config = dict(
    positions='rope',
    bias='none',
    tie_embeddings=True,
    parallel_block=False,
    init_std_up=0.0539,
    lr=0.00743,
    lr_head=0.0108,
    grad_clip=1.0,
    warmup_steps=200,
    final_lr_fraction=0.0,
)
Each number is 200 + 20 x the weight over its row's rms, rounded and kept within 0 to 999. Layers, rows and columns count from 0. The size before them is the row's rms in percent of the matrix's.

# gate: layer 9 MLP gate, 256x96, rms 0.161, rows 30-51, columns 48-95
# up: layer 9 MLP up, 256x96, rms 0.162, rows 30-50, columns 48-95
# down: layer 9 MLP down (transposed), 256x96, rms 0.0917, rows 30-50, columns 48-95
gate30,107,206,200,186,199,219,186,214,192,190,159,186,180,174,195,197,203,187,209,191,193,208,201,229,165,179,182,158,193,184,176,193,187,166,159,184,210,156,208,232,214,196,197,182,228,199,219,188,179
up30,107,192,178,161,204,188,204,189,208,200,205,167,184,206,215,196,221,211,209,161,226,182,214,234,185,194,194,188,243,172,173,206,220,186,181,211,195,215,189,181,213,180,188,205,188,184,210,207,180
down30,105,241,207,161,193,218,166,199,225,198,204,222,161,190,231,183,205,186,221,215,179,245,205,220,172,170,186,219,227,162,237,193,196,198,194,191,176,204,192,233,200,210,175,218,205,197,214,211,174
gate31,117,166,226,204,188,180,227,250,192,229,195,196,215,253,201,182,188,181,188,220,215,250,181,193,173,209,201,195,202,185,180,199,178,158,221,206,187,208,218,181,226,198,236,197,200,250,205,200,222
up31,105,207,193,208,204,188,211,239,191,216,215,178,202,246,213,205,173,186,206,210,204,225,215,158,230,202,198,209,213,183,190,219,212,201,201,194,202,174,179,216,201,179,171,153,209,185,219,223,216
down31,110,206,202,214,191,200,212,203,211,199,198,209,187,233,186,184,198,183,175,226,201,228,188,191,158,202,189,206,242,181,162,183,191,195,185,203,188,232,200,201,222,192,223,184,220,217,235,218,204
gate32,079,225,230,208,208,224,203,185,201,182,177,191,180,205,167,215,200,194,180,162,217,225,194,192,172,212,184,168,182,213,231,176,202,186,215,204,175,161,220,162,187,198,192,201,221,193,244,190,212
up32,085,213,168,194,191,192,199,195,179,235,218,206,196,204,239,190,173,201,223,243,193,172,200,211,219,168,213,258,219,175,168,214,216,197,189,192,223,226,193,234,218,186,186,207,199,182,173,192,172
down32,057,213,211,214,225,216,235,182,211,175,203,243,196,205,191,210,213,222,200,187,191,182,172,201,209,199,207,188,139,212,195,171,244,168,220,206,177,163,227,186,214,208,184,205,201,210,215,225,204
gate33,086,203,238,194,218,205,216,217,204,250,213,187,218,224,188,219,163,208,204,211,155,231,203,194,172,192,160,194,215,213,169,194,208,198,200,189,225,208,188,204,194,207,202,233,193,221,214,161,201
up33,092,185,165,205,223,220,161,182,219,165,219,196,168,226,185,206,195,180,227,206,222,181,224,207,229,207,213,197,202,208,174,215,207,184,157,218,179,200,215,170,220,188,178,205,214,179,201,195,188
down33,095,183,178,226,226,221,145,197,185,197,164,170,206,178,220,201,177,207,191,209,182,185,200,209,181,201,182,207,233,205,223,185,203,196,216,173,220,211,192,237,224,214,190,214,173,197,172,170,207
gate34,118,200,208,207,206,183,195,206,181,198,229,165,236,205,208,225,180,210,200,218,196,173,200,172,213,169,249,160,226,206,183,177,215,206,190,205,203,184,176,212,218,202,204,191,216,201,169,171,213
up34,096,167,205,205,198,180,207,208,211,251,197,175,189,204,188,193,213,171,195,231,178,202,197,171,223,231,194,212,229,203,217,184,207,181,184,194,212,192,214,189,162,219,212,196,177,216,217,234,218
down34,099,184,197,180,233,215,201,193,234,210,175,193,173,187,195,222,211,220,228,184,182,186,216,180,208,198,243,216,242,216,216,178,186,192,189,162,216,218,198,174,179,209,165,169,201,235,226,216,203
gate35,085,202,202,204,205,206,232,191,194,245,198,197,238,196,182,243,199,206,227,209,169,207,206,199,187,223,225,219,180,171,214,194,175,216,173,192,210,186,190,186,195,198,167,215,191,211,185,185,169
up35,095,201,183,240,186,200,210,172,210,226,226,231,191,220,196,189,203,218,164,195,199,173,210,232,184,218,186,205,205,215,207,198,224,215,223,203,190,197,269,196,193,231,195,219,171,190,202,192,201
down35,093,184,179,218,202,228,193,165,218,197,192,196,188,186,199,169,178,186,188,257,197,220,225,189,243,210,202,175,199,204,185,191,209,213,212,167,224,228,173,212,163,218,209,194,179,207,219,193,206
gate36,091,191,191,197,192,193,153,223,227,202,187,226,206,189,219,197,185,214,222,230,229,193,220,217,215,184,166,200,218,184,166,193,208,197,235,205,188,186,158,221,205,214,224,205,205,205,214,225,191
up36,099,196,174,191,162,164,219,225,189,183,209,203,216,232,226,175,214,212,181,190,198,226,217,191,229,189,201,184,223,192,168,163,244,212,198,208,201,219,202,195,216,213,195,217,188,217,198,251,194
down36,101,218,194,192,192,209,225,182,218,195,201,209,232,207,225,220,211,185,187,199,215,192,251,200,234,162,210,198,222,230,222,193,228,193,189,160,191,222,190,199,199,185,185,210,173,170,227,204,201
gate37,112,178,217,173,236,206,190,238,183,185,223,206,218,206,228,239,207,237,206,166,214,206,200,208,227,174,195,211,221,200,204,176,197,181,198,203,176,202,207,183,212,212,211,187,175,175,198,191,230
up37,104,216,202,225,205,258,245,182,197,221,185,196,213,216,165,219,171,200,217,241,198,194,224,185,231,214,226,200,192,230,202,192,213,201,186,208,217,218,199,196,190,193,201,185,181,231,189,228,215
down37,111,201,208,175,190,195,218,198,209,190,206,211,168,214,208,189,171,205,203,239,181,185,226,237,210,196,220,191,158,218,177,186,160,221,205,187,235,206,201,193,192,234,211,194,201,217,192,230,225
gate38,094,206,189,178,175,190,200,154,193,198,172,213,183,182,229,188,184,230,197,180,211,213,196,187,188,175,185,238,215,252,201,179,202,229,204,210,211,176,209,197,209,235,206,203,158,224,173,260,191
up38,105,222,187,222,208,191,210,211,202,223,228,184,213,193,208,195,201,201,225,202,227,183,207,189,202,249,186,185,198,200,206,201,209,196,201,198,176,197,183,185,219,207,171,216,220,178,205,189,237
down38,101,199,192,219,202,219,228,219,174,191,170,193,194,194,215,152,165,203,227,197,185,226,192,202,195,229,188,203,242,210,219,205,221,211,216,195,212,181,166,201,194,177,188,183,207,207,211,206,219
gate39,084,228,218,218,202,221,241,203,199,199,223,207,163,208,182,194,214,212,169,222,222,193,190,194,215,207,226,212,203,242,200,198,208,185,247,205,181,192,188,165,198,233,185,193,186,223,164,227,198
up39,088,212,219,192,191,182,247,184,168,189,222,215,195,221,202,196,215,218,177,212,222,197,200,214,206,198,206,192,201,228,215,192,217,175,243,183,183,207,204,174,188,190,170,182,195,197,181,219,207
down39,064,187,177,189,159,200,190,214,170,219,175,181,195,179,188,205,158,199,223,174,204,206,202,185,214,194,190,217,263,192,200,201,180,219,174,157,235,231,172,234,214,196,212,190,206,191,181,191,176
gate40,090,184,205,194,234,183,217,180,169,216,242,204,230,199,197,203,208,229,182,213,192,180,203,207,224,184,186,217,255,207,217,164,235,189,205,216,209,201,201,194,250,168,194,195,167,208,239,218,172
up40,099,182,175,232,188,179,225,234,205,217,173,189,191,199,196,238,214,190,244,210,193,178,190,201,198,192,202,186,180,212,207,247,223,192,209,202,201,201,220,191,195,215,176,218,169,193,223,178,187
down40,107,197,230,192,176,193,184,224,199,235,176,206,190,208,197,217,216,185,204,175,161,227,184,209,174,175,204,215,195,166,180,220,216,230,199,195,214,223,179,200,189,175,206,214,189,219,182,171,168
gate41,080,203,197,203,217,214,216,209,225,196,204,203,199,219,200,201,189,175,200,189,192,179,191,181,206,183,191,203,146,184,175,204,223,179,221,190,196,149,198,187,220,193,201,181,169,184,207,234,207
up41,098,165,199,201,206,202,187,227,231,206,207,223,169,230,230,214,202,189,150,206,170,224,210,210,190,198,195,229,218,220,222,189,204,216,200,166,195,207,200,157,171,191,203,210,189,179,191,209,183
down41,075,148,225,189,174,197,175,187,183,207,156,190,199,196,187,178,210,204,192,207,211,223,210,187,195,224,214,190,215,171,187,218,191,214,217,156,217,220,155,221,200,189,208,221,195,204,219,194,192
gate42,079,209,206,216,186,201,193,203,214,204,248,209,242,219,242,186,179,178,180,238,183,178,202,215,242,176,213,235,217,176,168,220,233,209,187,230,211,204,235,196,212,192,180,215,194,228,184,198,191
up42,093,183,197,185,219,185,196,206,241,210,205,222,210,193,246,188,223,208,207,234,192,155,200,186,217,174,213,220,180,202,164,235,204,173,191,209,210,213,220,212,197,185,171,209,220,203,153,207,219
down42,072,182,190,154,207,228,189,186,158,190,153,188,216,171,199,195,184,213,211,195,217,213,201,192,206,210,199,195,192,202,208,215,180,229,197,175,222,217,153,247,226,175,189,195,194,208,220,219,204
gate43,075,210,189,172,181,197,152,191,186,196,208,200,223,224,243,197,170,195,201,171,170,185,194,195,207,215,177,203,170,183,195,190,185,220,250,217,182,168,196,185,193,197,192,184,212,214,210,207,211
up43,099,206,167,179,207,184,167,188,203,193,215,214,215,244,225,220,193,195,219,197,234,216,221,189,210,208,200,189,214,194,203,186,216,233,232,225,174,180,222,145,195,195,180,209,209,207,180,205,205
down43,075,207,220,175,155,213,212,204,185,235,177,187,178,162,201,178,166,188,211,213,190,237,202,226,172,196,192,206,215,227,185,206,196,218,178,183,250,210,178,232,185,181,213,201,194,191,196,194,189
gate44,083,245,204,189,210,207,223,211,191,187,191,213,223,199,178,199,190,228,198,211,197,181,193,186,198,213,158,196,232,210,186,191,196,203,236,195,144,231,180,177,220,208,232,225,213,177,232,222,188
up44,091,217,231,212,215,203,202,203,194,209,185,229,178,168,154,224,198,229,208,193,188,187,149,178,241,240,177,185,169,198,206,176,187,185,210,194,244,205,205,182,193,193,179,195,200,170,246,223,184
down44,071,189,176,191,167,196,194,185,175,203,200,184,175,159,199,211,172,215,215,216,189,218,210,212,194,209,211,180,251,200,214,189,191,233,160,169,221,205,171,235,208,193,214,158,204,179,174,200,175
gate45,119,188,201,205,179,187,212,198,212,219,203,197,182,194,204,235,199,201,209,188,172,215,198,178,202,232,223,176,184,196,226,157,231,253,209,184,212,201,183,205,208,190,169,207,164,173,217,195,194
up45,114,188,174,170,166,194,230,178,202,179,212,182,230,201,196,180,190,211,208,213,203,239,194,233,188,231,218,177,209,226,207,194,200,191,163,217,182,203,237,183,193,193,194,182,167,190,211,183,218
down45,108,172,228,201,208,191,228,194,202,190,213,218,216,203,199,196,190,182,203,214,168,215,203,219,204,227,195,190,214,246,194,218,209,217,186,194,229,218,228,211,176,154,190,192,173,217,223,193,219
gate46,116,216,223,216,182,175,247,217,204,192,226,207,200,219,212,185,190,188,193,203,195,222,237,199,213,186,201,186,216,173,201,194,205,201,201,188,184,170,202,164,214,163,242,208,213,202,179,258,208
up46,102,209,191,230,176,231,207,221,198,242,181,196,201,197,206,249,206,191,237,217,246,173,184,195,206,177,197,214,194,176,224,220,236,176,187,219,166,187,205,196,173,189,221,196,223,202,178,203,205
down46,109,204,169,198,214,208,207,192,217,205,216,163,210,191,147,193,186,184,212,197,198,207,217,219,189,165,197,231,170,200,184,197,161,196,174,221,200,195,176,210,191,225,214,203,195,224,184,198,239
gate47,113,186,196,210,190,191,200,204,199,223,232,211,199,172,212,215,209,173,181,201,171,197,195,223,191,183,182,199,253,182,207,191,213,202,206,120,230,163,195,182,205,210,186,216,204,184,194,184,217
up47,105,195,166,218,160,177,183,224,211,234,214,182,210,173,192,257,178,176,201,212,198,223,222,226,189,171,206,243,203,207,190,212,181,190,200,204,198,213,215,209,188,187,190,211,185,215,192,173,201
down47,111,177,228,165,197,177,243,217,222,167,227,212,201,187,213,206,172,179,197,219,193,212,209,228,212,176,205,202,168,211,210,201,216,234,184,207,200,191,177,228,190,202,170,220,208,174,210,171,173
gate48,091,208,207,174,198,216,240,201,183,223,198,208,215,155,198,212,213,178,225,195,235,194,175,162,218,219,226,203,194,210,202,184,178,176,219,229,175,197,229,250,197,180,194,211,182,169,178,188,187
up48,097,159,202,194,174,223,227,220,200,155,194,203,191,206,184,225,202,195,202,208,177,202,220,199,199,218,172,187,179,182,184,206,220,175,192,241,190,213,242,184,224,207,182,227,179,219,191,161,222
down48,109,222,193,207,200,175,177,177,193,229,239,221,196,204,197,214,234,187,163,210,165,197,225,202,175,201,218,193,150,177,193,169,199,190,212,186,187,193,180,155,207,193,197,195,208,217,186,189,200
gate49,110,172,209,211,181,167,155,208,217,191,212,199,215,217,199,230,207,228,193,220,172,187,175,164,195,197,201,174,237,186,209,207,162,168,225,237,196,199,206,196,193,182,205,208,214,196,201,197,209
up49,108,173,256,218,208,170,185,197,218,158,242,201,183,223,191,215,215,243,188,215,209,167,189,190,213,185,196,205,203,211,202,183,194,199,184,200,231,195,218,189,179,195,189,197,178,212,200,253,214
down49,110,203,207,207,213,199,167,175,191,181,218,227,185,192,216,228,213,225,218,176,189,160,185,190,223,175,194,198,201,196,202,186,198,182,211,198,189,220,234,218,195,184,192,178,191,234,210,260,211
gate50,075,172,199,185,175,195,194,190,223,169,211,240,189,217,251,218,189,179,198,165,200,201,177,205,189,163,208,207,160,210,183,184,208,210,191,206,186,176,190,197,188,186,198,218,200,192,178,242,205
up50,083,182,210,199,208,170,242,168,161,207,179,190,211,146,178,199,181,223,216,202,214,169,213,205,201,189,183,193,210,204,203,211,198,208,207,193,219,222,185,228,212,174,213,168,201,208,222,191,148
down50,077,205,209,186,227,227,195,216,203,221,225,162,224,199,212,188,221,185,174,198,213,209,185,214,171,194,189,187,155,197,226,197,224,176,191,244,191,175,223,190,223,216,194,223,201,195,173,188,198
gate51,117,217,161,173,157,223,200,182,192,201,185,197,225,190,201,206,199,176,191,189,207,230,169,201,198,210,180,218,240,221,202,202,158,186,203,197,214,189,208,174,201,185,196,194,207,173,209,197,241